python train.py --n_layer=11 --n_head=1 --activation="swiglu" --norm="layernorm" --positions="rope" --rope_base=10000.0 --init="orth" --init_std_o=0.01 --optimizer="adamw" --beta1=0.95 --warmup_steps=543 --decay_fraction=0.843 --seq_len=1024
Each number is 128 + 24 x the weight over its row's rms, rounded and kept within 0 to 255. Layers, rows and columns count from 0. Numbers have three digits each. The size before them is the row's rms in percent of the matrix's.

# layer 3 MLP down (transposed), 192x64, rms 0.077, rows 136-169, columns 0-63
099:074111114133134155113098150138111134153128105132157119152124150211143115136110094138122159166085146107150091082146139118118132113147138110122091145103139126121100131117125117189139117135128142
110:118127142125120094147167122141127119127160130126155084123110175125142124143115090093065104094142143117111092120098128087128132138151149115158126119155126155181157141141120149179104098141129156
094:116125165099118103100121090104140103163100156134102117164133150189152108135122118157109132121097148110135166128120136139124112098146130119114131120155127122128082189087165110167131133119107164
093:123082131123098128104174142118142154127149118136139073113112118093124137103127128112137145132124117141154181084097124139177155131149105089127165127110162165128150105093174149147125120129098136
102:147127144158105108127129085131115058110123136118139118141147116120130124169146163147139089091155094126095152107120114127138123153112148144115186137122106137163130161114101138128059151129138153
118:112114115153154126107124133121131153122150131104132123091135109138109110139110113105107174125150127099117065117132169164127141122145050136152117148160160191142117110158118114139096133122154111
103:132135151151045140168179100127110106152150134119101101141122114146114155124133113125128098158165123151140138091105133131137111157108121124113135114148121141140080176099154122086107135118119161
073:114144164089116107148156139088115156108141141136106104123135120155127157128107141148117118129095151170108168140135159150116154120133131150082130139099074147116086083169121171130108137123094111
093:124106113145155141115170154172131093088114130157118140127092131084104116114132084120134130119128135156097140106127109124122166119163116104118120154109153159146157164189107149086097151105132129
109:161112103136101169148116124134158139158136096171095143124115143109088168132163099135136166109168141145103112124134111144111124129127138117102161124133125116111096124052153087150100113149147134
111:154122137112135114113158140102125067095155097116114142141109120176119088098095142166161147123147119093160124108126157110121137112156137110142144126116169135144169135112123099072177121137128117
110:132169181163074102080126116089095137144150139135088157157142148177158117122125100130112132156168126140139117093088123138114116104109132122153134144141087132102131099123118113152146116149133126
087:124146123098088156135108144145103152103130072129130178098129135118145090152104157143115148111134106124146115093105145137089130118178146139114164103143156097138120174138102134122147095172106134
128:159107092129131177156120107143157087171137118166097145133089151097106130126122099151152132158127141172132113143122141145142152118149136086092094110075136104160120141132138121114109143130084135
097:136140097147132133127130123112118127142121105141135119092126063144137125124088152144119126122197157149120125145133100086151139103147182132133116146173088135089112116099114092147160169114121117
088:116130122111141125137125154148142098111176113098144081124160132090115135155108112148139154095138128126112118101119148124128105125122128163180127126192144108052126106174147131111152109145119135
109:141111117136112131140116132131144114167094121170112135167107178065118109171155092132116151131123128171125129150139152089136174102139125100139147111091119093119165118089123121120129115159111108
087:139116127044142135149118106092131142110132162158122107137117152111115129135147126123142135142088176124105138182138077128109127116108131162169167112111096116139163125120137144125125148090102148
127:160142144040148101148136143100138165152117123102132109110139119133144125152138125127098098146083129129145163085125108122114083135134112128168125120177137094132129112148178130123121140149149140
079:170144073115131129114092123179117115096092128116128109141115148130139133137113128149120168132151085155158168098126136120119113151125135090190112117096125112123169142108155117135123181104134128
105:080098140117140142147121156098148119069126102110139139114114126073105146132123111131139162107143173112116144130109154189152134124109109132174114111101156098129171110174124140138125122142107127
075:125113121082140150132107180145139158131140136143118110135166135158054119127094089122135097109137115083154160113120115145094115148128102117173152134117156142130137117127123193121140132148125117
099:137142163114087119109113143138131148175107130110147108133123141090132128132131162102155120099142115141094171076102098151157159193080111145126132101119135111149131154112129106166114129134092134
074:126108133164118118142120100158086129130107145139130118119153112205137144125100079166120155138155119159142130139169134106128114124131142163111147119076105134091120156119106103106084146156128155
103:148090120112134127091173116123122150148119096138097171087107127109085107114126173125085108144143109146164143133103107136123171120138154160136140149144133131122064133161144111103159120157114127
102:125132142215124105117112101108108148104130119125149136137112176138103110130124129117127139130126096112143123102148138128148149143120128129064125163085127107132110162088113112188173134116142143
075:140151135164172167132113153138120105111126107089130136127098119118105136117124072166146112101093133092131094097118177120132114165093102125120161121104139110159114158161139152149117120169145149
076:098087125144158124123082124178112169148113122137126135147127139128104124143126109114149129161103121098125112158118074155182129157105122148109129116136070132155140132119171126183110108121138105
108:152092198082143138113140145146122129158102117095084111127091102156154091151081159115137144165134086126138134134156118147148129085145129135142106088149123146142133149104112144104129119124129128
113:123148129108166124121115157128144158136127146128130101108143114108111107103141185120116149131100132182139098142163094144145097087118090131114174103151099101143107186130147095157102114144126117
098:128149107130151107110139120080126078095137098134090151134093143100123119131133149141105126130138197108138073137129091143144153149141137149152172120135157177119088156089132136121132121136134127
102:124126119117104154106117136161166157101092099103117112125114134073090125141125173122133165082107157195138126129131126165139127136140131125135119152123131135104111146119125109121165103169072132
085:132144131151093134150095103156181144093107149091080131122161121155085140139129128118092122123156135132167147150121121120128155118076146155151127144117166137094122157077094127128113134136098112
097:136092147081157116128077157109135102134144110131138110137110120138135161119115141121171145107090166107103143156162095122103152114127147109184110138119120125125154104159102161082135153135170122
# layer 3 MLP gate, 192x64, rms 0.0872, rows 137-169, columns 0-63
111:154122111094115152131111139120160112177106165146128174171112103090111097130120097142170128151112137142099144149127130127127166143135109162152126106075103092116136101137170131139108168141120107
099:069127136128132146112148086155117061158130179117112145116136155150098102127104102143126137106103165136151139130166138176115149104172138148108108123119119106149148134133144110118137118086103112
093:143139127135146148185121121164132088139128170136108200132126150126132120142152112124108125131152131146110091126150123125094080138131134169114095136142070077097142151142097122108128126104139125
102:157101124146102102120156112154139144113181105111138141075116161158119124108135188101132123087140113124093133149102138130110075116125102115121112189100135141112169111145104146142136135113130135
118:103123145162150123128136134119128082087137124078113156097154134175137157119127172108146116077129094119091155104125155137155104126127106137121148145131096132166116148129092131150139094103131080
101:134121098056192123125127125152138154138161069123166126144142135106137100110136120106132111107130143147089134159141123139136158114164140102170133128112132133126118076151163141118115135143106099
068:128126093153143155098154104119079093120115099136116130119124141127135101105179148126151133129107099101144093110141089112203106139119129147156108111192120119124159148113114157130145131141138111
102:129101136132148123103080124147160162088162101104167090120129130126131096090118140126122178100132105163110194169115146127099116096138084126146147160114116108105143124116154129111127141124130132
111:122152123103142111090125151131105151127124171116141133158119145097136093120110095163122125175147159151145126115108149109098122114140120149168089090128111098118119116166161136105115183112103181
094:122105157135153118122145099154097128081150080113162128089134157140121159164141117122120115137179084119128114098141128099110106141153122134109119132156122120128153133147116155138059188119119120
117:109116070136172115188134146163164104103122115115142080112109111130080136104125172091141112095105129121123159169148123141157147143139126127101151119127138123157119137152117166109124145110133105
092:124137107121195123163117131142128087116117097155098141111118118109156150189089109130152128155129137134165076135120168154129154101130149115122161134124152124149150094131114109128076131133102143
137:115138140127159159120123149170115146085144128125164149109097120113152107123094114136142115155147177115129137093137122130161091110132100141143174133133121088127152172149101093096078091117102120
098:153135103121176106086143129126180108104153121107112118109126068149095108107118214111119080111116115114123158131126129122151105150118153116148140139159136119115133110146138140141117154132104105
089:126147080131142138144129124135115137107156079141123065135107141119116113138126123114140140098135099150070142122117164111124113127130106187175169166148124127096111107147140131095119135176124143
105:114141170111176113103132149119136126078143095079108061105147078147166161109113124130126113129131141107122098115131095149131078175148117135150141138171127150114120127149122117136124127123137130
091:149174133127090131160100133086095157142184152130139131112138132101153138139110095129176128133144165144095107165132137165098136133093145113145125090122127122105150141151118119109077157101112117
146:116187122073116146113126093128136156115154144138150087122123152133137123159112088135110117156124168111160116124137083122130117154152116171147129126151172109164144094113143126097088139138089134
076:156158089118123118090117130129109118120077117140113118111122139117119129157146140163161132135126122137108154110133100131093125158068135127206149098137132118179157170112111143128134119168145137
101:164083100152107122158091137130149088129143147132112121136139100101179119109096119128122122132083122154073132140152123104129104151183148145107135125084130116156136128175153148119134131089129144
073:168134104114150162162131142108189139112131131142100091106164121127096149136090127141148086129092114080138139150097140155157120120122133149138173155087117161154119108136121161135112148144134104
086:129142131119123121148123182120145124136111122143135142136169156096118110095157111164159149151124112158120115151098132108149159156112111115148143141143118063107099099152163167116097123153092078
079:117119107102120154118112174138134180154119126108120126143088107128108151102104124104175126150086135151104125144118119084139141158146118156162095113122189111125120122127173141150144165123105093
094:089145132113101152132113140107086147164120123121092139168135150119112174144149060157129116169135162166119117095100104103135138109135129146083148094125148131124155150140148144119138115170141123
112:113126131154119121159129089157071158073152164114137136156132112137127069150109162089112125102178088129116126120145177095127106134149102125145116136119150124157133134112129143134130116091131144
070:104091108115100072103134101094136168101148126125132136124161138126128144180137151081108160151121126143112160150147104120110167093130149136126114149152159152163124107142144097108151148145134082
071:083114103160132120114151115138117132121164089112123107151140101150074132107128154132081087126157106101133153161085134109108137130123142125087124154143175159109147161101146111122121137100169113
111:108127099119147137121115111085136156123119088162159183169118143119088111110159135127082132122117149149110133119132134143147143174117128146134116128116122069082129123130168129129123181092123100
113:115114134094066119141085161107137113126112130122109133153165142094111094142105109151127094134112123206127121128135135118141102196135146140126103094135137133134147131169128141110148111132148159
098:144169117162131137137077151199142102132147126116155101095107138114094158099058117145109135139154120154135138093135119142138136154118100121147102164134130091120136147109114142137129138124092151
111:133110119098140121144100134163159111103128133120148131103111106144127137099106194115140158080116130161115178108154103191166114135125094136122112167146146132149142123125116118107154129124076121
082:144096075133181144147123129116116118109122148135104138171152102129105143095130132102167120111133109078119122158143170119145118135139164089113138112099070166114133117146108138146102105143160147
091:113153107103148125123157154118173085106123132122178115129114112107142082157153112117142147155132123120136115115104192116169129139150134145115114109143136101157098129101146092175145123085097150
# layer 3 MLP up, 192x64, rms 0.0787, rows 137-169, columns 0-63
113:124143168138150106122178119106118102133117118146123094097107150125182153141086102109078083136142147119124103139107138078136125124138133150143142117146096140180150141143105132168115121111094156
093:116120136107100173136130151146122106132102175138115190152133114138139124152170061148146135118142137151129099115174124133137143127164142114122094115090146135144120119121135115112161058122113124
097:097143136149098105110114099094101147090142123121090136099170102148157140072144134159133129121160113140111145096089111127126115127109128138093116144140159170136120138133095122119131090175179137
106:087130123121132156119144152108128156116114114143100138124179144129122124079096113087122158156108189128150137137140148129161101109171091102125084154152148112077114103141133111116154132121118107
110:148125118121126097152119144126120092126119112157131122144126130124152129116177144170160090149119096130141179164112090088115141179109190108117127110121115070112131158118124142118158113155126118
093:160130109078152130119140154096123127153165113131111099102142146129146104129119141138155088154177142185115108123077128141153149129150117103141148111152111150119084111092169111114134136098105154
076:121132116176078153143115134118137128160161126137131076139144087132162085135128121129127156134126114121139092140116108133128108105134122106115124199142183090150104170144140119133124141093138093
085:108137109132129167122147146130078139094126153119088165126161165147084097147112126135109087113158141105134086133154173139158129119131142138085096116129156121153166119149094124139089138150119117
107:155125128109183171087182149116153141093164122135154098121113134124112111125122160093187129137118110114111135125153120158133107142120102163152122139140117097090109131121103141107105118171108098
108:105154134136067147108124139129124166137104173152165119134178121121119141118150112140070083086130103122120129153143106140117147157134135147086100106151135153128110118173121143160103115114152134
106:125130099188125081166153164121149141097136116139111121094108107163130139103140168145171118151145122094124132104164131136162130121132114120059143119136118117141082142123091140104136121149145107
085:127121150147074148135132142125121080156150107146103121098116128118156140153090127158162170114081123121111142124180138127161144132118148096120091099140133141158123136123079118118149143073108145
117:115119154135151099105135146138076169085125143106066145143137086082146117132131157143159122129134155125119168127093147119108093149137159121132145124173117107096105135159099130119104149127159114
099:119117160105111135131099122095127122114142163128097141157105203143136127109138130164112137156101139098128136134099130172077129165113110127132137118091122173158121160168146109122133088108155118
092:110112123116082118152134117121179150172101139149157151131111081135161157106120111135148165130079149130114152121122101132141182162106109108091096100128160117139141140126120094136127145094100122
105:131149121105121123139125119173085125082156127101132103083118119139128092159087175093122111101148104109179143119156132170118090137167146115134123160171141148126115109156112128136104111123125145
095:155107116128172111163128130152162106122101122131116156147126135121125169083142107134126151134145118134145133129095083091172142126149091147111155130139108132081109102144163144167153105112088175
130:067146131187113147143123095157119108088137117125105141150142151125111103104152102172136137112171099167130110174141161120132183130119128106090120125105141165119128136108113121118120118100123112
076:151131152103126084166141157164140109134126163117137166184114158142161152127116091143127128075104096107130109109105150107144140093125130120091125087148089127134162130126129091129137129132155096
096:071129137109175157118148110126124148119107112109177140111120147110086136160144110110120126081156133106145159135132127167145167119098109110181100126130134150092154114133097139133091109140116094
074:115105151131155161108163170129106120148081084126131138146129078113125135102114127146134112111113135145126109142167133097160143066155111096154137149171154101091118123148134144124122136126074129
101:157138142120104108122118148141134127166109114154160113132131193111128103141083156135149147088123106130100137118138113130140157175124132104126133101096151128188140113110122088121125113159101189
073:099126081118131131121165134156097136139137132119090140127096132166114135092083110099142148157097105174094120120160119094143120136102117154135109120117159151105104174143130157149102173120104099
107:158129136130107069124101107146097139132085125140099126119143108125154141127100138134129085113128134148185122157158137126194142144163151110112131137124163120107133139085102117122187123136113098
111:125095123131153139169146157120105119111140174135138113158115120133073093153109143103139120110148128157089110171118177074122111134179138105154105103123140117135115140116136130114149104105157166
075:108140141156124090122140086110086142129143141105125146074135123138122141104192121108170109136151143140145128132107165105098144095104108129126160144124100116154114135119103128099102123190166109
074:140116132113140132159183110092164123099128120155128129103125102121122131117087143111083123081122145170104152129169133111112168110113142149135153141110137170098124115103111134079166136088121153
102:106114165135149123128103129148159116093137109148109175140135122124197142133122148098121120122126091142132100113143105102188089141137180098090131150136138128142074116146137128110111146111115102
110:125100109112179140107107156129135136173132143132119129099124118115096156117135158087151152139092134150114135175123138167149106109114118140114169103154110143091090127132183101139125125153100083
096:126178122159100148122096173145121107137114169124168132134120099135174150107085117172150131111139109139131107160103108169111076153118171096125131155123130093112102141128111121104131111116132140
101:164141155124132115111129150100083143161128112121124109147108104115175117088120130135085119113137110111132128167138110109109106142116143121140128118127133099145155066176185160093115167148156137
087:084108143121109191112143142111121114121131153096111141156191128133087101098142126116126168098138124100123138129148127126100161124112137164144157152148094177124129167103151123118117134087109132
096:124118157182149113118111108136077126114130143098085140108154162139128201107145117146118098147141148118154129121108131121095120107085111136124160163121115158110135165124106125094113141143173127